config = dict(
    num_hidden_layers=10,
    hidden_size=160,
    num_attention_heads=5,
    num_key_value_heads=1,
    head_dim=32,
    intermediate_size=448,
    vocab_size=8192,
    hidden_act='geglu',
    norm='rmsnorm',
    norm_place='pre',
    norm_eps=1e-05,
    positions='learned',
    qk_norm=False,
    attn_scale=0.177,
    bias='none',
    tie_word_embeddings=True,
    parallel_block=False,
    init='normal',
    init_std_qkv=0.0318,
    init_std_o=0.0,
    init_std_up=0.0318,
    init_std_down=0.0,
    optimizer='adamw',
    learning_rate=0.00249,
    beta1=0.9,
    beta2=0.98,
    weight_decay=0.067,
    lr_head=0.00513,
    warmup_steps=544,
    schedule='wsd',
    decay_fraction=0.814,
    decay_shape='linear',
    final_lr_fraction=0.0,
    batch_tokens=16384,
    max_seq_len=256,
    doc_mask=True,
    train_tokens=104300000,
    max_steps=6366,
    dataset='wikipedia_en',
)
Each number is 128 + 24 x the weight over its row's rms, rounded and kept within 0 to 255. Layers, rows and columns count from 0. Numbers have three digits each. The size before them is the row's rms in percent of the matrix's.

# gate: layer 5 MLP gate, 448x160, rms 0.109, rows 226-280, columns 0-79
# up: layer 5 MLP up, 448x160, rms 0.102, rows 226-279, columns 0-79
# down: layer 5 MLP down (transposed), 448x160, rms 0.0988, rows 226-279, columns 0-79
gate226 097:144147118141155120163112139103178141111094105086114113135169107112113154134144123129095081117127138131117114128139135126155129124089136118095104142098150137178119135176105141131104122122148117130130179164116146091081085128098123164136150182
up226 101:172193134113155126142119157165161149123126082111140068119083084117146096146149127126098138081156155185185144099177097133135140089150130111106106138093148140104105142129128116110128106148133123134134097115146125118140127134138110136135149140
down226 104:131144065136142121160136119137180184117141114157132050145116123147137144113116052100144134111139145092139102106155122164132107153118118155112126138140153110169108107140104091105128135125129093125121133128152114120114128153155159122111153108
gate227 111:133135132117128168080146154106079152125165119137116089132152143166183153141089128108159136139084139146140114134133121160130142086154103107111128126126137147129120119127108117139165123129112089125129153115104093110111115123090154146123116179
up227 111:106137106113088141141139130130118162168133142088160126109133094182144146168099113153132170156161117148176150163108115133126110111134088138121114124049151144146114133109193118118167108140110137087134115160143145113122109138103091149132149154
down227 110:120142156142110116130134113133132100142103129149179105105159133155151107134141141122145147154124165123134162149129096088126118073131114148118142109110141124134118136134162137111192089090128104118101140107123115095109132154081122135131083139
gate228 101:145079144113116128127128145076110160132165105147140101107135147168104147110126136153155100142117102135121154151106141105118110139165155120174140144149091135127123176112112114174140105140150175137153191175141137109131085166104137122134123154
up228 101:091137140106118140108132158080144123136154140078133113142078145128177151138100092121131141141125149136134108105175081129135131125096117132128113106148131159168133113146107106103099163167109115132099133086100093136085107101143139157078125096
down228 101:120113179141135099108127194130132114127173118166173131178133095075110173181100074129126104146147100196142083123095154125132133093103138119114114122129146111130134111093116134127136109104116137132117100145101106116098130195129130137126127122
gate229 107:147110113106126113142145114133087206171149076164162159106126150140174120114120097129122182092126098137089143110139130125142137111153109089118121169140145129122107119081126141141132130129136114111150129143137147117103123116099175102138113130
up229 113:139091096111120104138112123098083167119134090150153154130108110121171094096141146112114190091152092149087149127117135143125135127125112125130131171142160138124128142094099150157127160126086122128114146139124105101130156118130156103104106129
down229 105:143170160168115130116087138131117104160158178119123161149092120120135136145134118142159167147109127140137139127111194133137119171105132164140153129128185104144137126131142139113151105169091113149105087104157099149099108141192135100091128152
gate230 101:133149089127149138143088100136161170100134162116145105128098103111142129137153135134164130131149135142111129135085112058133123151119163120166143155141113118163120126133134175123121143139095104118105118128115108133163136129098093135115115129
up230 101:158120123113127168137141116122153112090060136162150145109125202154133111107132132128146122128117105136118095181137139162103127155083114164208149135134146113110132143127141122087150115136175139131152154126115124124098120171144130135135141171
down230 099:140155120139104175077138172089131093097154099124143130133126101168077176139149144104133169112156115165150118178137137160120155115128140114076110138094084122116142132108125122128085139100136106097140119154104129093157154106132136120167133132
gate231 095:157116151133220141120122098103104160131177082125152119091119106117115098124140125146155101153101141114148141139158146078122146142128155104099115127199103139153107122114169098119118118156150103118135122161134144074143124118148115106102064117
up231 097:131110131103078147179165148133138117138135134101090137103138155143090172102124150114096137131145134114127130124118185157121112118122130128132121147135154084112132124099137111126103177125109196115129153079139100173143150158123135122102162144
down231 095:113159126121080131162138142133145136104087096162099115153155149127135126123134088149103140109128152172123126135115136144130167139161137130102135163089154161128153163090162158112141144080093164118132112110133150152164084146107134121078134130
gate232 101:118107146141110095147148097140158150146153146077146115110172160103095127174144124111092110135143098097094108134127129090143150082146118131126124159150138104107148182079149133119135108181131115161102126096112125128105134130120140084139106126
up232 100:133136151126155152136116140145161166107117086113145143158142121124124101142136138122123163090092129148141125122125108119115143114155139110180109129134181110152108088114116167127144100064111101093198119169154130094127134126110073089144150134
down232 100:112118168112156117162105144163135119149120176130138097118126122098104111119130114106132075124124112130123125119152156069193147124110127124164102099132127087132150158136160152128081138111143100166101135144171133114128130127127128103100142156
gate233 083:121132133108157111173092141176118169132087115126140156143143126125101122167103161176123122120129125109104145108106141087163150152146171122107145156065150102140123138117129129142099142131132117097118117141138174142128120139055150113146095104
up233 090:134160124123154076097123127155129152181098104109123114146110117118091160154122084109140106108111148147151135171130179159123145128148160096068117118119117149150144119137137067133139119106138115112104111159150148136129116138151088146162135108
down233 092:155135128145154133128125140148128070120145119144116130152115125149146142151118109141117079084131100103133152131136119154118124117145124184115131126103114115114151094116127092138133107108147117091086123130143109135097148133098173130161129104
gate234 094:143073124119107120179108091092109144118111153155160128080136152155141148128134126116094120168138112138165141145166136121113112102124128114132137150174098098126085147154130135114166098106128094152107160151160096142095093107150141144131109120
up234 096:127123133131103096109171139114183139137118115074144109154146105115156144138081148142170100132111087135112144127120135085150139172142137123173096125115161178128142136122122136161061148139112147130180107115116148091132134097112119118123170146
down234 097:110103115145148149100121111124145130133127101108155087135125132157116111119136152144136115151162131152160112145115086122142103127095094102167103128169108145124107124138146172148165141131137118107102135136121100095139120120121108161122056106
gate235 107:128148123122140135106157095114114137168121136073111135144156133125102199144134128149121168126131104155127113162158131131143101111113114141121145144133110111130155146138121112143166146185186123147142171169075105138093102146115115148098119129
up235 099:120133124086071124143115094147130116130151129136137118138147152140112119154129127121127124152136169151154135116102145107138139158128128111150091145112166118135137149067125140125078099102116129172207119071148130107144139116128170183157165106
down235 100:115165099132177100161151099128169122142154117109127116104149133116091170099146095161111155124098151164138102086152121088143108115179146091114120149110092110125115108134116158138137137156099105125142151170159139136142087173155133125102138155
gate236 098:154135150137128156121077143101106115097083118091110114090137106115124163100105124150132106135115128109107128111129146128123186139120114111140136144154138067125115120137130114135142113166132123137139145140058136111145163094102174170070150154
up236 093:106108131119171114127157153104130135127152158124111135085144148107163129114132107110140132117093141128162118125135152152106102095131104120088097154183108116143133085163140104119130158121142112107127149120116108105122123116099153120149138166
down236 093:151187132170141122091139103158138106158128095152132135103134117117110101125167150131128111146179106102096120130123133069134152163119112132167127126130071113088132116105119139093134163122104131128076115105149091107187174088171142145121168134
gate237 089:148092137147231126119120162122090161127092115120096096149126105118150148122123116133106136102100117115120161128166129120127158107154125132150143119132146142124131111132146093131097117128123141183150118135136136136118152121116127112135120100
up237 097:125105120117106151161132105124145119086100100120154125127096126149156079103158106131147148129128137068116102121108084109089147140132118163123097156064106159124145134125137130102159141145138112075109163130099108115101174147095132131133151133
down237 098:143133150126122162172108068089133144126155106155110137131131117093093103125137154143091082125144160128104120123144156140113117101111085138164162132130101113111144155124126114133174119145154112088141132114143126120148099139081128105121125181
gate238 109:129139140131130127106169161149141085120156122084094115136123120157140128155157154128122088116095124120121166097114140088146164160128122119083117131147078131139144171160119122143153115141118106106119144116104118137169120123132090116130131151
up238 101:118142139088111142113141063117139107162152110111160113153127130130140129117136128094153098120124146159116129161093139192130144110155127165093146104145155161116123136132135124107175118134117118099097134134125116144081096149116181086068133149
down238 107:122140153149092147105113089106120171162135117121117120114140119115118111132197119137107103112113128159143082154160125138130120142151093131075181108145142112113092096108145111132134092130091096156094107124148132142126091113114099118148148117
gate239 084:124161119145136171163083107117123144083148096143148121116151122115134104107141145122101154136082159136095104096147151143165125112146158097140054125150152132125088175130117143147100108128163125159123113118084085155097141141145141132118109131
up239 084:101120131118123133128122133161142146114144173163131107076092158088134097155114117143127107131112133134121091147173124144149091144137139094095138136165129144139141123090114145104116153125140121128108123152133153115151093148099097141110125084
down239 091:118058120122151146133120136113154136106175099135081164090160111110139125104139146127154125125115137151133108109165140153158087139136136125106129133156135115131124121143124142142129128112158103127122111109112103125160108154161158102123122134
gate240 112:140135119091147131136083124120138152155144126092141144141149118121090183153110095109124105143111118124114150131140157144150102108156113155103125128171110124133115097173151099126079165132125102158094186115132124138130124146107158116120102156
up240 108:147146146120091125166098134123156101109155134116126184197098092129083096130066147096101082120108124117150109097134124160141114124112118137113155153098131150132084144124134072134134130078111121086133101128127087171118125159129108125146124189
down240 108:122137166118102125129133149144127108136111100173119161168099119112092113130098100106122140115086133165111132140141102135107104103133096170090135129107130137128134142110135118131156096118123071110093138103109121106125122105145113097121112112
gate241 104:106123094119155128131134088130118140113127089155141132118136154123138127047100110154153125134127092117092102110185136145132152111136121111098118104151109170132115145108098110133128132121130098114079160167107074129144078155135152107105126125
up241 104:085126112134116121156136128103135118126102069147130167097119148136121113110113088117128129097111162136114123123177141165099130139126146113154132116138113172122101129139105149112136150118165137111161192122110111132163115120167148110123126145
down241 110:103119086162150107115122105109133130135148147168110120155136148157156149140101140150165139098148098091149102140110141153159145141113141169124195091095109117128109140135115114095113119113124099139153125132098106144178096169131116161137189130
gate242 094:157122133127129134164112106119128158132148087114150153099118115084095116131106087134087133138150151148161113140188156158128139073140130116136125099167166094130084116122143143114151124116132105074113108144152108128141118096145127165110141142
up242 095:124129098155155123092150162126146089144176132130124128141120117105100163140132144153153142113119148132110139118102115137135151181121170175141100141116117108074137134119139094149143160117152136124129165146098128153109130171155106117121093141
down242 095:102127151113133137161111137133118109121115122145073136094157128093140095085105106150168160155121149141125119183081108156118157124099123096099101123122151138120129137083140185117113132119162147131082184131121139075093131110145141143139082155
gate243 101:131134128170178115091134115134130140155110123127109139163133155146169166168108112128100135126069082124122129159112143141125125102134110098123146169151156099128125135139146112145096161129133108126139168121119106147142105136090152094104099168
up243 097:157131161134134140115133180131140147139074147123150147164138141128162137153131123114120132198127074161142130115073178158110101140123128152144130136069154112153173125114151157135069101156141129137141175140093163154183123129116151104148119068
down243 099:129117146137081130043127140152156143145169132159099161127142114134133133138136126109096164107097136124157111141132097130134120091124142100091141135113140121088149100110089124141162083124135105147148138133171136087122100121120090129125140118
gate244 099:130179132127129108138105116103143111088161159108085099164159121155146128122132134139148129107130115124138137135127121124170148117120150134136100128138118136128137129135105153149112125110141117152139140122108122126095122152137144149124136129
up244 093:151131101132140120137124165105097112079095085145124117125126133128162126126164161118165144126154141175136144142128147155110138090122151117151077098110087141098131151117104168149109113138154104169174117109119155120124083148160158150116140136
down244 096:140147109159118138099086132082143073131108146126146118163180133099120138131166148118139108175116165115166135112154135177109113115127095131170117124100150164188117100214124114115149104134163132168125121108136115119127095098157123118107143088
gate245 095:130123157123174149088103137093119117116103093134129132146128095164162176126079121126085138085114119123151122140149145150148141154119109141102161079110176146137084136125095103138122112179168127102145142144097117088152132133164111071138138137
up245 100:114089145164108122125139111125153135125162149152137127038073118095142129096096123140141123165123068123100140154162119163138115135146112154135104114138157096123178100102146176121102119106143123076130087179143132144101159107092161111166123115
down245 101:133132112114124157151160123114115151141171094150140150144111109120123115085170137141164136149128190136097162113144138099102112117152155093143118120168173126155112121146089081152133113122133099174134147129120097132174108116102126182091103124
gate246 115:108117129090103120153101103121108161136139143105115130122137086179137174149141139112117111116112122126100127078125090133145139105104150097106094137163125121186182158133099160104116120124139120099174145152117153138090104113125103136111131147
up246 109:114173128143159144109169104134145122109153103128116140103131126124137105136143135139135129130151143140095112145127085129116132147164177126112118154160141123111115119107129118088096086132117110160097121170141110129140177093120115153153141099
down246 107:118110164154153124124135141177086119123129167121141116134174128117171115113127157172155113124129108147138128121097097138113114150130169061127115112160159074118166166121159167137125086142137153143162145127137117110122127107085136113141068152
gate247 095:131113111137114130140088125120104144117157151109149112159172141128147176123143121128122139075110149173131099135145143098105065137089162141149101133131120084124138109148107106096108120137186132120159112151123105115111099121095106118091160135
up247 102:136115122115137134120168129136122139150135111121145131095094096123147117131113128157088126166180125116107177134109122122135147141175145104132117175137126147134083115089145171153138140108110083137112153195144151135121105138111139126161138104
down247 096:123129096143114140145131141158088124135190088088103094142136142132174139112111115156102135109119138135113116134103115149119076123131148145131174177151124132113125140127098133159150139162139103148087143120083115121105129135040113110132095127
gate248 081:136185129114150103063134117181111089180144095139160133143143124129172126126105061123136087150140126139136109123120115114173138138182161109122094116131106101153100124119115093109165098137127149130160108133140152113106155131119111131100128101
up248 083:191096153136096123142116139098147141089127148147104103117131130146082164127124118156134137133126141112132128155146118121108164164147161155184136134140121141150110124158112105165142163136122112128090104126131149154152097104098094128136108157
down248 085:152169102142125126134128084169112080122105127155130095197110153127151129178116119127165145176120089089161088123100153118136090146134155126155133127111109131112130178133127129115109147132097144187117139152160101147141144149112104154143128071
gate249 102:151115136125100134123093111160148129123129103105101187101183132110145110127141101120157087099134092112094119130158108132147153124164112156180116150129115102131150151134117145150146087155140176116120152165121146120089164122147168127105140123
up249 092:094075151117144187131130124124117167094173096127129148132142099138122141115143151129139149121147135063126102120125119133126146114097138150176105086141104130144172137111118147118134114137094157116135132156118149150133181129106173163135116128
down249 100:138103122113167134133120125112120135107130121084147091174091172132106156136123176124124122128080108173135136118129115157100115119130145181117148112197135166104134130158136117118163077178109129129154145152151120144139103140124133181164139128
gate250 105:137101124129174134097109118114126099128139138127116077104113169107121153085112114119126085113154134126146110130103127117147167104131099131143142152152067089164112171118142086122167113117121142097090088130144099132118108124098155119130150114
up250 102:125181134142140189154151092094130108136138125154109180121127159188178119132145113158128102118136159108119146142145089150124129129104107102114142120150164083095128107146199119147115140082130131136096122109140119097121145141115116154128117142
down250 105:151165149127111109129148115071101135099117108160169119120123131109129116182126134091109126147125116100069138090124114130145136182112132133151141136139157141124152113106128119136116166126120120166116108098147156168118151085159093139127124125
gate251 089:085173122118115110143197094167117157174153135127147144093111115132176130129093113115154132142126112124126118126097095119152123122144125130137164139125134054137159135130152128138161183097121167080150135119154091146144155179115092135131142104
up251 094:093138156150117143142124100164158146096152123157145153108152178110171130135119135151127118144161117100142094171136117078169079129109169134129106125174152125144129104099107141117123159103107165123142114136119136111135126146096145101132068124
down251 097:119135150120132142103135087112094122178112145100125115140130078121112107166124092131130139126125184115134085144123076176116129099121126160144164129113112129089138139087121097108177138110130128115112105121162107129097159083091103122110133140
gate252 097:136124123108141125165063124138121131110145129154106132087136129160115102149067122129126091122078106115149076142097115135134133143172121110099128156141161113153160111117083104120122125128129144087127163187152135115075140111163133128104089089
up252 104:135133121115161123181058121108150153113110098134138173134134111133139115172117102147142142126093131125124138143145139120108137142136138096132102152138143116145149114162114134120083089116096127115128172166168134097124146137146111139175129114
down252 107:093116131126158103129173125152093084147144115112152117130111136108117180096192186135151113125165146132150145121123107128161121135129118138152136123113092151066098147139118131134160140140168103138117091139102114150160134157125146116132125124
gate253 104:148141098146151105137148142174101137096115104099126124090109133109087141134148127136150133155158162124141132104132141117122109114156091084122134153173114140166114150081130110132142145152132121132150134171143052109141198093084152177118117127
up253 095:074120188096116127117083101064101107143108143125125083164137094124116143123097135129105078116109120116113137139124139125147119154120170141125141148099093159104149106152089132119128129122141124133158123090113133135081127135176090130125150125
down253 097:130144145128140154153151120155116132078099108126095149110130114095133109112098100146126089108124160135145147108103091109167101145101123115100127144111138136101094148102138180183110149155155095124128155151134150104150121075106175124152153156
gate254 108:169105100126142166144142134098119121119068127129147127126137137138156134131153128152107113120161102148155104118134120078080147116113186145103092134129135111114115163096144129146080147148115097118137170093120109095150122086123125123119099130
up254 107:127133125132144111120126146130100149116119133116140166098143148073185138141136115149125088141169129152146105123168147096145117141105189129153120134104159103142153160110133158130088143162133122087141119150122166133158128084139115134101125114
down254 103:091122178147116135129095132097132118144102151105134116132131099140114110142093119087158119082123083103107122146093149126077151112091134103118096071144187138152130148142093097130127108121108113127167172114154130146192132145179157143146122113
gate255 104:155131119122151162137093086164124126106170082163119181078141144160112144117114121155150089118103163142103110174152130115160147121134126094130082139122163080133095131129087155111128110158112164131117135172133123116095146100136124112141140117
up255 092:161141137151151128142101141141125174120104155103190129114127132130148127099131119180084110094101116108138118149154106112089170079106133114161069126127124148154150100140079127139106126147074157139110133131123103089141108138087141118118104119
down255 096:129085148125165130145153130117146110147115112138101116140116146153124098123141128146138153102136135141108163145142133113156092130109141170126151127112092123147162132074122125130087159113122082156145114139101124140085136141120125157112157148
gate256 109:114083127114102128136151135106165114121144119106140147136088134157100130143122114131152101152136130133142139096141106113157125131120064073174093130128145136133066174153108124146123130104112100159177101116098102114131144078135159164143148110
up256 098:130126140090109119095100167130128147117155127143127114119153112160085138130137133155116099148097122096126102131113161124140150173135138114129120115168114149134130113117118166151103191161058118112078111139168156117127125153134105131111090132
down256 097:152156114146183144144137119154161086136129112115110113129113137171121114159087115141124090123170190160131123120137133128117124111134119091136145122138121116107111157149124097125101110094145112170110139087126146177160128188115128138104165130
gate257 108:150120049115084121139117149149116133134088132120114182134121107103165151140115137117099134102157115134142120124148158103104109070146120122149133123167105118150121148145111135155198132112149141121103066170124118132123090111123152121121123186
up257 106:110101151131146141126105156084113135119109143105137141108134133125140090109111155064167107110104150110101113137139179122111127134135148154105169139116138127125099131150084153120107127151166111142114098172145132101158064176128092119152117131
down257 106:115121133133169140146140144097126101160085161154112112161091145114103126117125117071132141137099117092104157146110133120179143088139118173100105115139094140128077132138105135163149120151146095104123164148148130110156128140170126134114150135
gate258 103:141109166086117123132136146089109145144077092087097163144157108135122134140113123137145131122102123134120159151105187140137151090153134122136129157169155063163108118122151132126116160137113087104152145123152133097135127111098141118120150125
up258 107:123109142134143113096103131105164132105138179088076138149161149107115103127138106164133091114150075147143117119142162119143094095150083175187128107151128118114153176117098128104145099121121170122150143117124170152140159118176113140162114192
down258 108:137156125120150147159134125110109128168105133068139103109160207115156142066148133095120104143158163124093093108105117108104121105112078088140117119132124146115145172104147103138139118119101151088147137111168132140169149129099134125154129159
gate259 103:176139101148167159150127151194101154154123159147140131090104112142087114111128152104117111096148118113139140115173091137125126106116125094158144118142118143154139146124120117143152116132120189091160106158146152118159123127114113143080121144
up259 102:089100142161100109095129113121136088087134107070102182154129170142170155136105147174126160140139148128107162143098115076110109138166163142143118145114070107131151136141136205096112132114138152127131132093123124126108179109144166148140115127
down259 099:122150094108135133149101148138132182156136112124144133119089133107096105125141119118136123088113112176148138112131109104134113151138122110105103153135145128114145121094132142144124099103101168080143139102113100099103102081135130097134154117
gate260 076:157117121153164082073138143167120119138131141103096118125160127146117146130111093117129148144121123111133133151133126143163165145112114146125062135125107123178144135115122121177125105116159141120142117163127137107101127121115134113120130114
up260 087:152104165097100144158132120151116242137080134138116114145139130112140144136142117132133132134162110130150142143142150135134151156115134049130118153124122131124105154113138145155103144175123103165121125119105123142127104164107137149108099125
down260 078:087121152121132117125111154089118130154170099139089114120102119106129102102143130149090131142125141119102107138151172115089105111125095104093126150166153127134129075143105142115116116148119067114104101123156143110144087116125105093135120139
gate261 100:118128142096127113107104143119138137130126170092160074122130118107108185152166146110133156130177138158169134120132121067127113112111109134133129142140118111136132175147121137129147126189144117139124094095075140123127121119134097126120148111
up261 106:159084137132164160098145128090152120152137142121154111141157128132153106097100126100097099113153124156108133114124158129120136156132136134138152142126165127114101143116114122144144097150144113154134108132100140088160077112114154110144157153
down261 102:134126149126124159121143128074096101121131106143131120136138134125143097082127116131150124154156141113116146126135123129142127122110112149068130137116206106124147139114132203157132114150142125146129148153145118108125126090154135152124100162
gate262 107:143130124175144140109129166156111092116131127147132111101117130105141178081138141143123112114131096102147186160170119145159141119102131129109095111142089125166131138156174105135114141189107122134138100140163172128103150134113160169112083147
up262 112:148150097151106157167077110144131118108124123107153144077129137111151139109123085171162126159124159104151125183105133135131131104115129145133105124152139136152099163115155149139104125159166131156116162155170113124122139047131135174084113157
down262 109:108151135106135139053167138123168117122114114127148121159157112127089126158167164120113172146157107100120091105130159109102132119130121121142139160097148137087101132106100113113151114113110122153128149134112110151123132159113114070126177119
gate263 098:128176139117089140117088119123134149107125134132126127106096141141129156131100121135121143132115129148168116162112130082133141079141099093185116161137104144107140118149111107094177118135111116148112142100128096169093116094150109112123116168
up263 104:152132115119131119140109115100121123119112119126108155161122099141129153152131118141119154127120106120135108155125148113109118088095060153135156171123132121106125105159157102129103140133156113199111156115164153132122115125146123178178103114
down263 103:140137120119096115136118158096167178138129103123125144097112085146166131145144090152147106123147127078148102142131136112114122111153112158099161129095121181105146088142093112120130083137122129128114103112106128136113129166120117129145132134
gate264 097:100099117136109130134112138103111104097156152127105106108156149136128144143137093144138100126109131100105122113087106094124174154176173117167128153146109114140097147118115146128114175203176126115112132102155130093118156123156131152103113120
up264 094:126150117143068102124069130128135116133123125109125126134159071101125150159183111127176154100129139115117148168104096149115141151120135134135157133138135142166081129131114145112136106106152095112117101095131119117099133111112163101167189140
down264 095:127105133079115105097117125146084179148085080123122152157127127135130143135129136101116127159147090015121111121090084138102122113127128160125132126141120097066145143179152103145141123141114123160164159147150140145155149118152113135147107152
gate265 097:142136155129156113139129114124105133178150096152138144133095114153159156091083111094150063108129112124138120096135132177151104136121110144121128129094116122142127130112135113137141176098096162094137123164180126130071135129162145101130137101
up265 107:139129198125123129110144132105085156131152160138154094126124120101119185158146110132192142147165146129142163138154138134134107105145163104099132128113114090126131094160135140093175151192105113118104090157100113178105139123125101119104132144
down265 105:135113123108121105120120077081135121164140147102160163141098115113097116150139113134103096176107135149145122165115161120090096120143078110103144134142117115125136113122125108141159134145123187113137157114121120075139091091110102135136170141
gate266 103:110109115141119142113114151104135145121104134136145147106100107160158144148062122143154159130124096099137154127156092123134138138142185105141105148125129094147146150196161124172155127099133141097153125149187106105132088114139136115129090113
up266 086:149166092121109124117117150166138117166120145100102107154150101130085119137136111124143134127154143172139152105108121133135093116152118147094163125134123133145119108091104154090134115104111154152097162177081148111165145138117088137104164126
down266 091:120123099129077129141146139132147151183163077166123120104142156127172111151097079109118121116159141133126148121161120095103142153147105139079098116126106104120137136128147093152164129144139168115161151125127102137162094130115130126162064079
gate267 100:108100168118102143143161131145123166144159144103171086117172180140130173127145105110141144127143112129139144145098143089143132154135155127130101143145157062133154153161112154123111164147125129131132128107125102132127095157129138140117108142
up267 104:130133209134161125120120173105126137133109127090102076134088118098157108153131145152127137160078115154169106158109175100138111123120118118155164143110135141137103093155120116101111174165096154115097114130118125146120124121128131120117105128
down267 103:129087127124144152127145108111128140116114138116150109131146092140141154169136079089123123155149144121133127120124150115120125149153143160124092168139155189153150105136167156144107096145177132131080119091111121134095144116096107114118101095
gate268 100:135168146156159120155124143099148115108158073139129102144140149114094160162151066123157121192128144139100146114116154125143133124108158149159100135152140096120074143136132096104143138163142104172101120125136104151150126155146091131154134106
up268 099:110111134115106138123173118096128152162193148127124136127159146160170148139144146142138103100132149113097173123166140118128135120143123169128108125148097141135085128163114087129159159161143136142155119121122115144172120118138096087096151153
down268 098:092146127130085068142106138196120116118130144167115162164108121125166121129115122118105137192131109156144081116139138093139078146131124119126129093103149101127115168127147153133116188129086145091141119122124122116146169136156095084129135134
gate269 099:145130097097072145128144119127103131150122142099156099139169150148114126130145116107112125153143162110090164135125150132152210106113115103175140133157124123110133180168109084156149119172152149107108115094117106127086084107118156136073146133
up269 105:125122100155130130152138115129114134145144134098122160064134139120150133143097127142136110151115120130129144168146084152117163157115142117160121091073124149134112138134105121161125120118149159148115147114138097124176128082181122171102135143
down269 104:137132112113147130116100069071102115116120143140117091109072164097082139159100116109129136143117113115143169167099101106139109119139153144106151133148110118105140115122142149130121143089132138118099098134106141112167154123099156117173131132
gate270 096:105109144127133126143137144158136125115112133083106127180137136155124153140120163144127117112155141120175153127115119141130121135156131077125118150131105150137109159119149117121110153158096146153130097134115119137134125148081148084132084146
up270 096:139125155113122093150176154133120124148136103123145139106118141128101117126152161100116115142148121145115088092100128152174146124132146103096153163128067096166146144123153167140152128118103148082174111105096110092176159173155143132106151102
down270 097:143153116139100141106141146134147133113135140155146121091165102133110102134189152136070121068115129111155137174143130108134129116121114135125135149118109118136121163150136153129094119162106131111090135171131165104133157131157141122105091119
gate271 090:107170115123148111124153122115106120146146081139148116119154151130147147141119096195183156138141165143132151167095113117142156107163121085149120134114119155155120149155139118140121110155087112154173112097134074095122087096123134116103131109
up271 090:137128130166141142125155115097116084108119116141135123117148122126159133122109144176198134132123154115163109190106140127106149140146090154149127136131149146127118111120139150140117103124118134156164113095150109060148132089125125169127147098
down271 096:102157106184115098094126146138137102160130106086125158128094137124138125131153130144128170137119143088151110147115107125132080086139129125112134152133116111117080125127142125156132103118153102152120100160143085176068149111147114103165142126
gate272 095:134106161096157091115188096091104134136181099109134130149130130142142115130132112122125117153137113109144129129152102126142153095169121129136126153191095134112090197139136108149141109131113127132160144127095109166136119147158119120127137147
up272 100:122141160110086072136149143133110126142106124064146130182087158146096108181171122113101142114089158113125151151145134082099104092157126116126128171102115154155072140143089082144138129145118132095126116165124140139156123136136111109177130105
down272 104:163095175143127092126133086130136158144134140157176122130156126148124137090166159139111076092091192167117142132136103123100135102150120120140156143115084147093086135124088126085147102173122117142129160133111128140127118151106126126160140115
gate273 108:106168170114127133130169095115119132102123076135143117107140115121137133094146149139100100080120107143138135109145132091138118124136167093164135152095102188127088145121119113133174097103098124132174151162101113096144136139131141113105128125
up273 108:123162119096109131093152126120092089117176181138148107095162134159099141125141158125124106154172096133096112098113121125152124116107132120138152090092087156142111156129098097141147126139157139164136138142090132137114128119134162131104150130
down273 096:148135144102141117107140077109120105133140115127129114124156121113135115147079113154091161147111136128126104128128102152142172084121131124153130123126118128075145110160114105152120135134151112152089125120131127102095095094076146073128191118
gate274 103:130105123125094144122159126115100160121123096091102144116135120123113097151153137102105095112107142149111126139137140119106131083143106091167176113130161116152103089116090122124126075121148123090138118164110107114134100161137110098165121125
up274 104:145089134130176133153160124127094137138141093155128141133146165157128136098130140170158095113144079115120125141145137126145143124140070154083131149130129105159133135077127130125109111111120124158200137146128125170077181156119177124098145125
down274 106:104120143149132119128135160140097113078114114102114109152119125104115126155136134137115172119167113136095140116122102153129162134106100108147137130094136157136155167096137093117110123144192127171114110112115109163101157175100139151123163109
gate275 099:162100112089113169138142131105110165156135120115147106157110106201148144128107142102139119145120137114116183134131103102127113131141137183183153132109107135096149169112134143152163121115107176153145147139145142164132112107081138097140116147
up275 094:130143149113124114165134140104122157121096127137143107119137067113119140132141106139143102156141154146074126149129108105112138121128087145150103097100097137115152152140149093116091103111153093141099118094130144098135087102100123154114099135
down275 091:122146125145128147134131138119132139135125143152136131156134154118084160165160134163146144111111140116179085112119138139154099173120147086148144110131139116116145100138126136119146152127176139175107125134112122165106146113161176095093178148
gate276 115:129198106133146116166082084132110139124168131085171126108144078107090090109124116123145061141105145118108137119164158120176131120107125150116120126134118092150163118137120102137113143160095146123113148156135138149121130144138135133085116146
up276 108:165136102141064132137142196142121119129066140144141133119107107124126107126133154122169135105093143139158145119129136097130143144121110084116148127097132123149102153147111127130126133112121135100134128119089158127181146152128132155163145115
down276 108:147139113129100111174074129078181143112107130127072139136173120156162167182158099123139113152110101149106149128165151115131099128140115156193150144106117125123092132138114189114144098156132102127120152143145134148151070113147129117094107151
gate277 091:137127100086096117129155118134099136181134140153121136104131123166151153110119115084132151093170113164144133124070125125166107147142127088137112129139097124140141168160115133131141130131114158137163124117139127111101144150118140171141169126
up277 096:103112161137066100147137102136148131078098149126124133136104133130130084167122150140132122146147145123117153105153132116152133145148084121146151161114094131134121180116151134107119106119156112097126106121121081146142156125122124122146071189
down277 100:112144144133108130131164061148167095130135164136134146140102108077094142115099148146126094099136118159102129132128124143134132132102112105190136146125128108128124160135129135136133097102138100083156161113096139116173104146135128137117080162
gate278 093:125087123135130155119094103088127164118107138094151126148109121113116142105155105114138176115092127085108098131148139126119177104111135109143116114142138177175127157137120171094108122174080100129139124085143109140123163142097152141147094086
up278 084:150123151138160103119128154176066112129121095157113132163137103099147128120073127125106110157129110122128130122117157161147138131134112144092117103122142124097135149128145103158116111126133091164117112142153145138113131149164083116096104156
down278 081:121163139120127146125110110123175115115148157113139085128115117132118170111121124108168082083108133135140131093156164150101098152131118123121151149123093129150123120144094127076133148174138130127170095100127095125135120152111126173119151157
gate279 122:114140147109136117167097124105156112141134076118110095087147125146111135135082121069141117081115146088130128135147150150145126171161143119103140147135098113176146108097113119150111140104156185093117138157168100148100110115147151086136108131
up279 114:121132083153121159080151136150165132132109211122119163147081075105150127115149131164158104180125122131142137116111129135110112108089122133121124121089166131076123126141182150116149117132141094125113102102106158138150140131141177143117124130
down279 110:101122152100103092162122124128127093106104076102126103128116126136117124144096118081099122114111161113163132147152119125137155139138133144121163143130136126178120117128070091150091165123121185057102164157175101126120136102136154077152101123
gate280 104:120142115124164108123135142143127150136145170106095121134126156154152152137124082144108149114109144115110165125121172155211125138103123117141124122150157108155136136135162088137132154128149142132127106163124155159134102062124109139116138179